Weights of a small GPT-style language model, trained from scratch on English Wikipedia: MLP 896 squared ReLU, rotary positions.
Each number is 500 + 50 x the weight over its row's rms, rounded and kept within 0 to 999. Layers, rows and columns count from 0. Numbers have three digits each. The size before them is the row's rms in percent of the matrix's.

# down: layer 4 MLP down (transposed), 896x224, rms 0.328, rows 740-767, columns 112-223
# up: layer 4 MLP up, 896x224, rms 0.17, rows 741-768, columns 112-223
down740 096:511478481524582504509471467521451486495527483549532403452603455454545527540443498544447446468482546469430598521451562514449585502509458449494459461492565504466481540569508519455440474437549470438500470429557422520568412509562424518471531475448542515460534394475508463523549543530492533479514431457509539443502496526444436530535500439529
up741 108:578555555566581445523512428580540497584475425450507422458508491494529418526446479480568508436468529486556527482649487505493439521540509453526475503540567438391467489492566420518492598465506499473480596444516442560500467466595516494520520495492551586515524537459474399451523418447510565519542494486492533447544475442563567508447505497600
down741 104:528494452473411462504450558541443519365441543540523520562488535463583573476491487500481489593524430445402561529405488538466468471437462449480483563502529504563500423470500475492540472487496542577513447433421540473440484511463533525460476496458475489526481414488510590516498441550600567475410512379494520529409516427512426488508384479429
up742 092:499516561485449488424446453523496506499481492374456511491439534546519580496479507553518505500481510493440504500444454527517511468507520479551499528484457531457459509559492513505533511537493476464376460514601537521533570468478459476526493426416527471443520440536547461488450526484542415503527520373514460599437510480529509531558550490565
down742 098:547413526458484430576507550535521435506544560567506603466573431431458443479483569491470491515610544525504516536492444495590517516417534565513452465422577389489471365522559565539502541538538586559534382559463400491490476546513543542543466572498558601537443521516564540467482467430487537506449490521533546502501503505526479465538509452461
up743 104:462501516576526508536498490471518475418570486600485514577529471549520493494501423509535494506512518573500535526520334538477402491431577473474515454505461485468570485442535497568488491451527380513537490510608368447465576551511441450536495367485513525457435406502443473585526471552553535481539492590439537554525552543496531630455474521496
down743 095:493520491472456566598335497475500434415524471441458429476446500501539505494473589468440546473538515485544442469485474538547490485482497547510458474511530446472434461494462466538508530554454481473457461577482589554499430441461608587427537589604552452403487572468556499503473510436402458534458437406525429468534521501489503455475525508529
up744 095:499555474386507499563455558549450533502557506482532542417540591436482462459522572554581518514545516469463544437434422514572507458534483479546487514514491529435530535412546474561443495520390478499518514526513467485441445491459492607552427555533449413453608556447536514493535518487550550507550512587562537517478459552477498550440452484417
down744 095:503505523585505493485548511434468398559447420554500517566498474527519534556547475449432448516434471512483475583580535391402518531514554489505570512479516550563423464501421538422488517531609522430493476448488484473494546517586522447524533441494542515501568449507411530542466496535458449474466442466498573491508503475512418471503525586541
up745 091:505519472542542510607435545490522554496485546496552497511480453456482514501536514494458515536447535449561496486467566524596552481428489564530502496470489460541536475575473420523546513575534466490448523424509446478467505479452530491431524588648512496497448555460530404459510549477466473456557544508485589494428462561606619440514482575531
down745 101:472477522548514523411515517563432466551440387433426373448509511478552506544581514516453523534524550479520549442530530547477463443466510439522506459565528471435455486495520506464449508583443509358477521452475612518467488513415511535564340441426407477524541466543468442532464404523573402531484595441580449466531533499484474414529516545503
up746 103:478508465535472540488424513482627453490514458509533425575504408541641515473464518480571496569436534504432434486495491479589498525457463451462482406544549503529488470556514511444475507511482572477585554537544485548537435567572536489545496501431558478489516589552521511477501530441599476586548489370508512545532528402442435512469494565391
down746 098:565567445566573553517570557582538521513451511443542580436461556475531526536533560531576537623550487467503537484536377496461552528511565499438600562543426516530514589509497516498437441496541542519525448455452464515591481422553422484612463483502500559530461546499468461428551575492477533525516502457439460569491559542507464464457441479634
up747 098:584508592471525414559539500563520509487463535475453541441529399523418479436509461495442512481507440524473515500564529420491537506487573593485498564491474414419513505442515404429504370596517504578544495504467522502529506421435499508454499492463547497535395571464450506531554648433485587521510506521561359425525501522506433494487546543501
down747 100:414388436536525464461460574415560507485506399574500420572448522434601476542501536396509572450544473425502529459432466517463520438531522468552531445548561474438586547468560565503525606455450466454426493474481434498454479499602450511444473556461513543451524415439520531541505466570585465409497466498436580621453470442588530526469453487467
up748 101:542465428541523440511482459501455474454513538483544401427546591472534464572531543455462466572448549532509582540521541457459516439498496469516543489455504487529481522566527502498573484457441472523503509484502443578498436483395426464502533515448445541607482531440471537482480527547581480497529521539561525408560553444504559465448488554520
down748 097:489542476555504532455581464456519602589529450528495560533426431509470521505579441578489597472553503486425497516436468532474474562508503483453470511594518495528501533539511489443429546453556548456541452453460615493518488473580538536551464512534604440445563522455439448507532393530433456495481516440511397483535526406471384534468536459560
up749 099:464413482507433498547486521529437511534508464479582469458521551507518477434422366452575542559427625494495517386476494456445446520486499476493472493463455509528517500587500469615463488489533513561554526455537489468402552552440428485471515469436506476446484472540506458510540482411494516511483531513511480523424447527534397549572514545444
down749 106:578582456465580407468447420403464476396590540522379476474484460507473501554606589551450473451552492546500476579476472480536528481541510523569502520535533445513399502421457430379532509447467501460441435518436503501514446405609575563501516540563427634531546475475541566547525513539479510477448493560506507466590545480476596452453468527440
up750 103:433480446522492500475470509541476541448483432482498438528560472542456398517628505526413496471569500443488496471551548502543560496593457444625492545553565498444500454522420582557507483567457492487444392494473510487564519469516532577489433451570472429522495536471385570527562518519441477425462511523493478551518485437570578444543541541435
down750 100:487499447516561473510528554461494457486435590531390553489512437493510547427436457495486400516430500427501508587514518473501447466458516554495480506459522441638435578433575482471607530491475486538499549544512527521502487465431543398488570512548533549466441430500639562422437418409514544545514493480501526497510527513461429538467526441495
up751 105:545585557493429501456515636505589523514559502487470557489478461461532502515410626547442503475494527480514507522461460534621534529499434567456464447431467473516515575540551515439494532478522450551487468580535426483475471409508485476514476493438569462562498476451476449429527518521561562473428455487487498468520480495488509441488366559468
down751 092:467499466494631493463544447556463509549487520489484540553548485507511504407562325417546484514490489547539493433517621580376578531489530444525574473464493548451480438526436476542530479505503478482491478502483483482468516580519516489409526436454510452377487532521508550516486498536454482465597564483501520551435545509510526497666498570599
up752 101:517413405494428575394462427544547464470409516506453517508490529435438548440437473480428462489432505496481471475497375506414425443608542472517480361492461494513467527384473479545520544533456435395465552449504523524563484478465575513459589483500491493427551467534548511503478546472562570428467481477561503572469448580486444493548501454525
down752 101:459571662503477484516559499467561595496487537561515453448494529618517467488541497441569596454553526565564493494404579557533497550529463522497462538504519481513390514568492513435541466466570528499513520497514410520545499497542429500470479544383494527501446441468552380588388583605486440480459567486483484470465493572485662578382432425478
up753 102:480461492518538562441445533471480566482402522484536542510504440473514426539339611462489447530529449568425457518454621531544428435443506603541455427503580490440476480543495455425572570523435483471529470473562414543626456413491432522598478486495534479561540495447533499504536474527560420514585498491490427483536448454506428468472540565560
down753 105:523591388481520383471503461481378481568516519496582448483494601527416500502579462543575478560504495453549602593519514473494532595540485506463503576584449514514487523496565452517523508506558463482469517536512592466441530535520610448458477484484513545482464492500549421500535453496492578545428550376567504620563580488513600493539513501527
up754 097:503385537459474389503462472560484455469463627413472637516609548538541503493532573518525579543483510538512450473514456464455528473434560485496604465551451531491487518552532602549491448441484463425553585376529527484512494457572529542515477487525571556480470437554507477497390493485491497467466466443470522415476433494477485489513613527486
down754 098:488488520475481489509555512519532500610456444525512412474397500489494431398420406494533636436527459497578553499496504466509533514506545431442481523490507453485467534496491505519529552584483487516486470552457619461515466520449438432469497548538474566543562640524519554501558529502400490549444522433479525472444564388479534420495535497484
up755 101:425499529528538545520505455554466507439447439456449563499473466476424541506461513497477515495465549534551460498473324507429498532518572533622423536478492471488481431591503525486460480516579557485545529434549492504490463504483497531548551528536511493468499443490480496450452397541587575519502459384525464528402521484443484516450586552514
down755 104:525498464466430579456528561490489546572464531503545411551514481481553506520520521499561489501485485417450515470546611563536503480437434435406578431549431481505554585378533505578572541510545428498542489471470570496581467549554581452466451466463536514477553563489538456585513518572529471497569552508433570558504474528532554496579413460477
up756 107:533480432365502501474472515545557537485545490573476507560474538437535462547503487476496407513500445525529534525462536537524481452431522529477451542529427453575469513562447476451503500619584548496546470480596452499541478424512463530407543478537462502480551569532536432476549491533476506490508485431429523470473403499459504588554478580461
down756 117:527505559492507535595506486539485470489447532578466559412469493425456512588530533495462470495472469480562457427528458413479468602488455439484483475603463604548543551461483570496580528434485495453415570469487505492613590570527517453543487545485500499656494482434516554524501531527567571496558453520446501573538477506430510459536475488540
up757 111:448441433467495416541571509457471421433514538535555441534479503594503542469420489459505490461553426502473504519509437516441437425573513489504582489494506462539554509448423484535515536577601517559519480485513505430502624456489523455432435352466425444529544447505550470503527475494461477541508539480504489573561500481504533477542469606445
down757 115:398505464552524562558600479515487521627371483489518502513568491464397455495497548580562510477542417441505515477590521559571559542515453535442561566489466472462573462459539451512492468518496437527461475526538525516541526538465606394497497467547460456476586525555523517544425413414488442499502558464554446417556512501509534400471494574506
up758 091:542463501435477552529517489539458479487527461521479502497476450395573489567510522574478480615535541628491516554447487513557550467505473525556452472507408466513554453604534566542522511503500515550484469486542464491525471527528522453525488498382509537471498541433482481503450610475484498478472477487518418497466447478506474544526621514494
down758 096:481560495553518481432548438441516553470514517564533517501541450608471458420475466429500541527489489382471489381580487472514503556505481429472591537558579546490497520475510512418551468441545433430470519502442540601493531447508508562456523498566496424519507571542419546503486390502522479502472507503442457498530494501480459498533467572518
up759 101:568486507389476466543477496544446522424456432520553444481481485447575463539573389384461526521543463460457483440470525457428508481477563474512514524481448445584481475458486554591467607462452518439488521543493454457547496463505562503427439545524511446445360593499458478457490543457592453427514478514462440473552550422404447435471444543460
down759 095:474489403519531545503615479454477494516492537508418575556513539540448527441530558499556432484514494537631416485577547496548527554582430574565464481525524518531514479483531467450457436560499551518485483497461500540442528532511564483539565532485528562537553481376529571517428455530414524551520562547597482485488469518530530562398651511545
up760 093:488562423501480515540523492522493466429497557524585604541446467494504483583448472476548548492501415515552463537562443482539492498490520429467527417401527480604501566408502508407535431494473522567509558430517487591557496495436379531474555471443514498478481477555519496590401450460468533451538506521527521470480536526509585388514498519412
down760 096:547485470451534506568408478454539524532518464438466456531568558529491529431536478593469485558476533556549549418523571580515541474491585513511479532606588513463448496553476537649368532510505568485571455587513407385431480504519480567533415515467484449523518502558473411415529439484567505507428539461540499560525464437492426510502419468499
up761 099:541502497473536479542572329544392533428481466463573478497527521550542439399593455525494463554459503493502600411522416533499475414482496522605554539521584523475603553509450421495534559447479525461516500451498551529465494590525501567532497542516438476536446518518516360475488561472504448418462576594507468535413515486467524496538475572517
down761 104:512463512508483538527517516539481509437552472535516569560537411386604508549417548480567611477521538476497405391465512470446539480586502478497448490458427487507525567545500512489504360517499522405450460516473345508539508507510488486588459479426608598423566551453472634451427551554473485594472509385481488537550499561537484522571553505426
up762 104:522535583491528417505494452496516540353493557598561563485501521513562494444517546493565396458479560457466570513527409475458493500512457410597449534525533488557599514565523528476507534540562499470499451546528518469485557565483472503527461455486442506553517452579550533596499477481514552471483418493548450446536460436480559453535548532444
down762 108:461489482496412491516582422467561512557573467413505499491513400549513477536496465500473663449483484545471464519487499543448458461483469456577508463439517504513432480534450508607549526459405413507392461562523536578495565567552515522537546473462480507484439515463542484358574567498479425451518534450454540467523544560447511485508493491503
up763 089:509464477537438456480480550429505481461462466485488492426454613565416456418440499456399431491577577505531494499614546499550583503482565468520486524558404487493504498442481506454588509602460530560582447484558529517483525521525491533513444485546509536389462430571492492533554561504510426583464545443533542516521525535468405596443424537467
down763 097:413459514425544504462541447531443567626535510477511503606483436421486567585485563484631520480452409592551517543383504432445508542492491494618482441451517494526452512586470464544433577450532499498426519546521493500533532468428471488495520523474479482576517579500521484465576490452465583462621422485490519467486501403468580413538515443529
up764 102:454539502490533575531423511545488526579462521499538497489514419472509509525538572589447607462493554522489516563548495501434506496507497425511525505473473469485455445472543484506431562473404499529541496545449477533561486545512467457509582544455551491452494474460601491431482503622483546499440538535428522521461565560568472479546610579489
down764 102:455431490439474442516557506517557529517555560472481480531459446464590513455398520522420537561570495506464578564478505560484568544481427463473497590463537503578471406477477490455591465490460497493446419499550569507548525497528450539507531472477454500520616452446415458609520482523569434545496527466512543428596550475514471507445508582422
up765 097:494547597542563529530531480542531418485553467537501492413501529360481461476475532427590449580553412466538513473425461514500534469618497482515366487503534486473513529491500530450503501450449530527568593470511422471461478533453531570503493489456413521425440388419481596556528547459444444472390502413477372464502433449528480530499507463475
down765 095:491447473479475429415451551421459582492548513474553479519499423550588535505553406583467453414501590460438490564516555568577496502437512448564559503460453500506580619525394447479492567622560471478450403533457523508507543545516535501514479469467544389599572517510542547411563452568569474479541527483502478494530521496467505466523540430446
up766 097:581518563461602506508495536437488489483469503461449471543438432419552456503510535544573465474494521539446460448493536470449493539490418390511541494491457435471554478526585487544447510524515534360478553496467551493509534566532497577460490511523532462585532515571531531613559516402519470491407534524475458536559479513479564502446444452450
down766 088:540548496538495511581456506483492441519493483528490472578492573518467621463453434483452469434522464482567447541444553497470449435483494521460544476563457480574523550489435528521522502542436501628559557574446408429537410529413449404569502424585492469502505549549472446431442485520565485536580483446514503497415503546491425587428491572458
up767 091:528590426509493504403502509616415455564541517427487550513540543489520480548509445440471502514565588520459462523545534465445429525514468517481488503455441442501552531524511593543427457532523568585512498533546371450506493501497363456523431609475495411539574454496538600569494586489571398483512495470577514458540517464510518521585407533465
down767 097:467486560483560499542531528588520552534448459572551510516465485517534484412494553485539549581444358499514580449467445473487521510475427466439518474480572495501402498454497390367538481409483459481523526508456657582532466516470580506498501343512500562481355503490561501488446487521425638564554484550587558532479488528431494516514561510544
up768 104:523498482516502506483446431498439549451535519509574473539495588458481566455542473427589564565511351471492397522624543443517445495535514443505512563480450425503447592455498510486504456463462480463468387414472517486494528597513570473508490541614430524535550491481510492527465513428420492459427491455457434513530566403514526539528428516545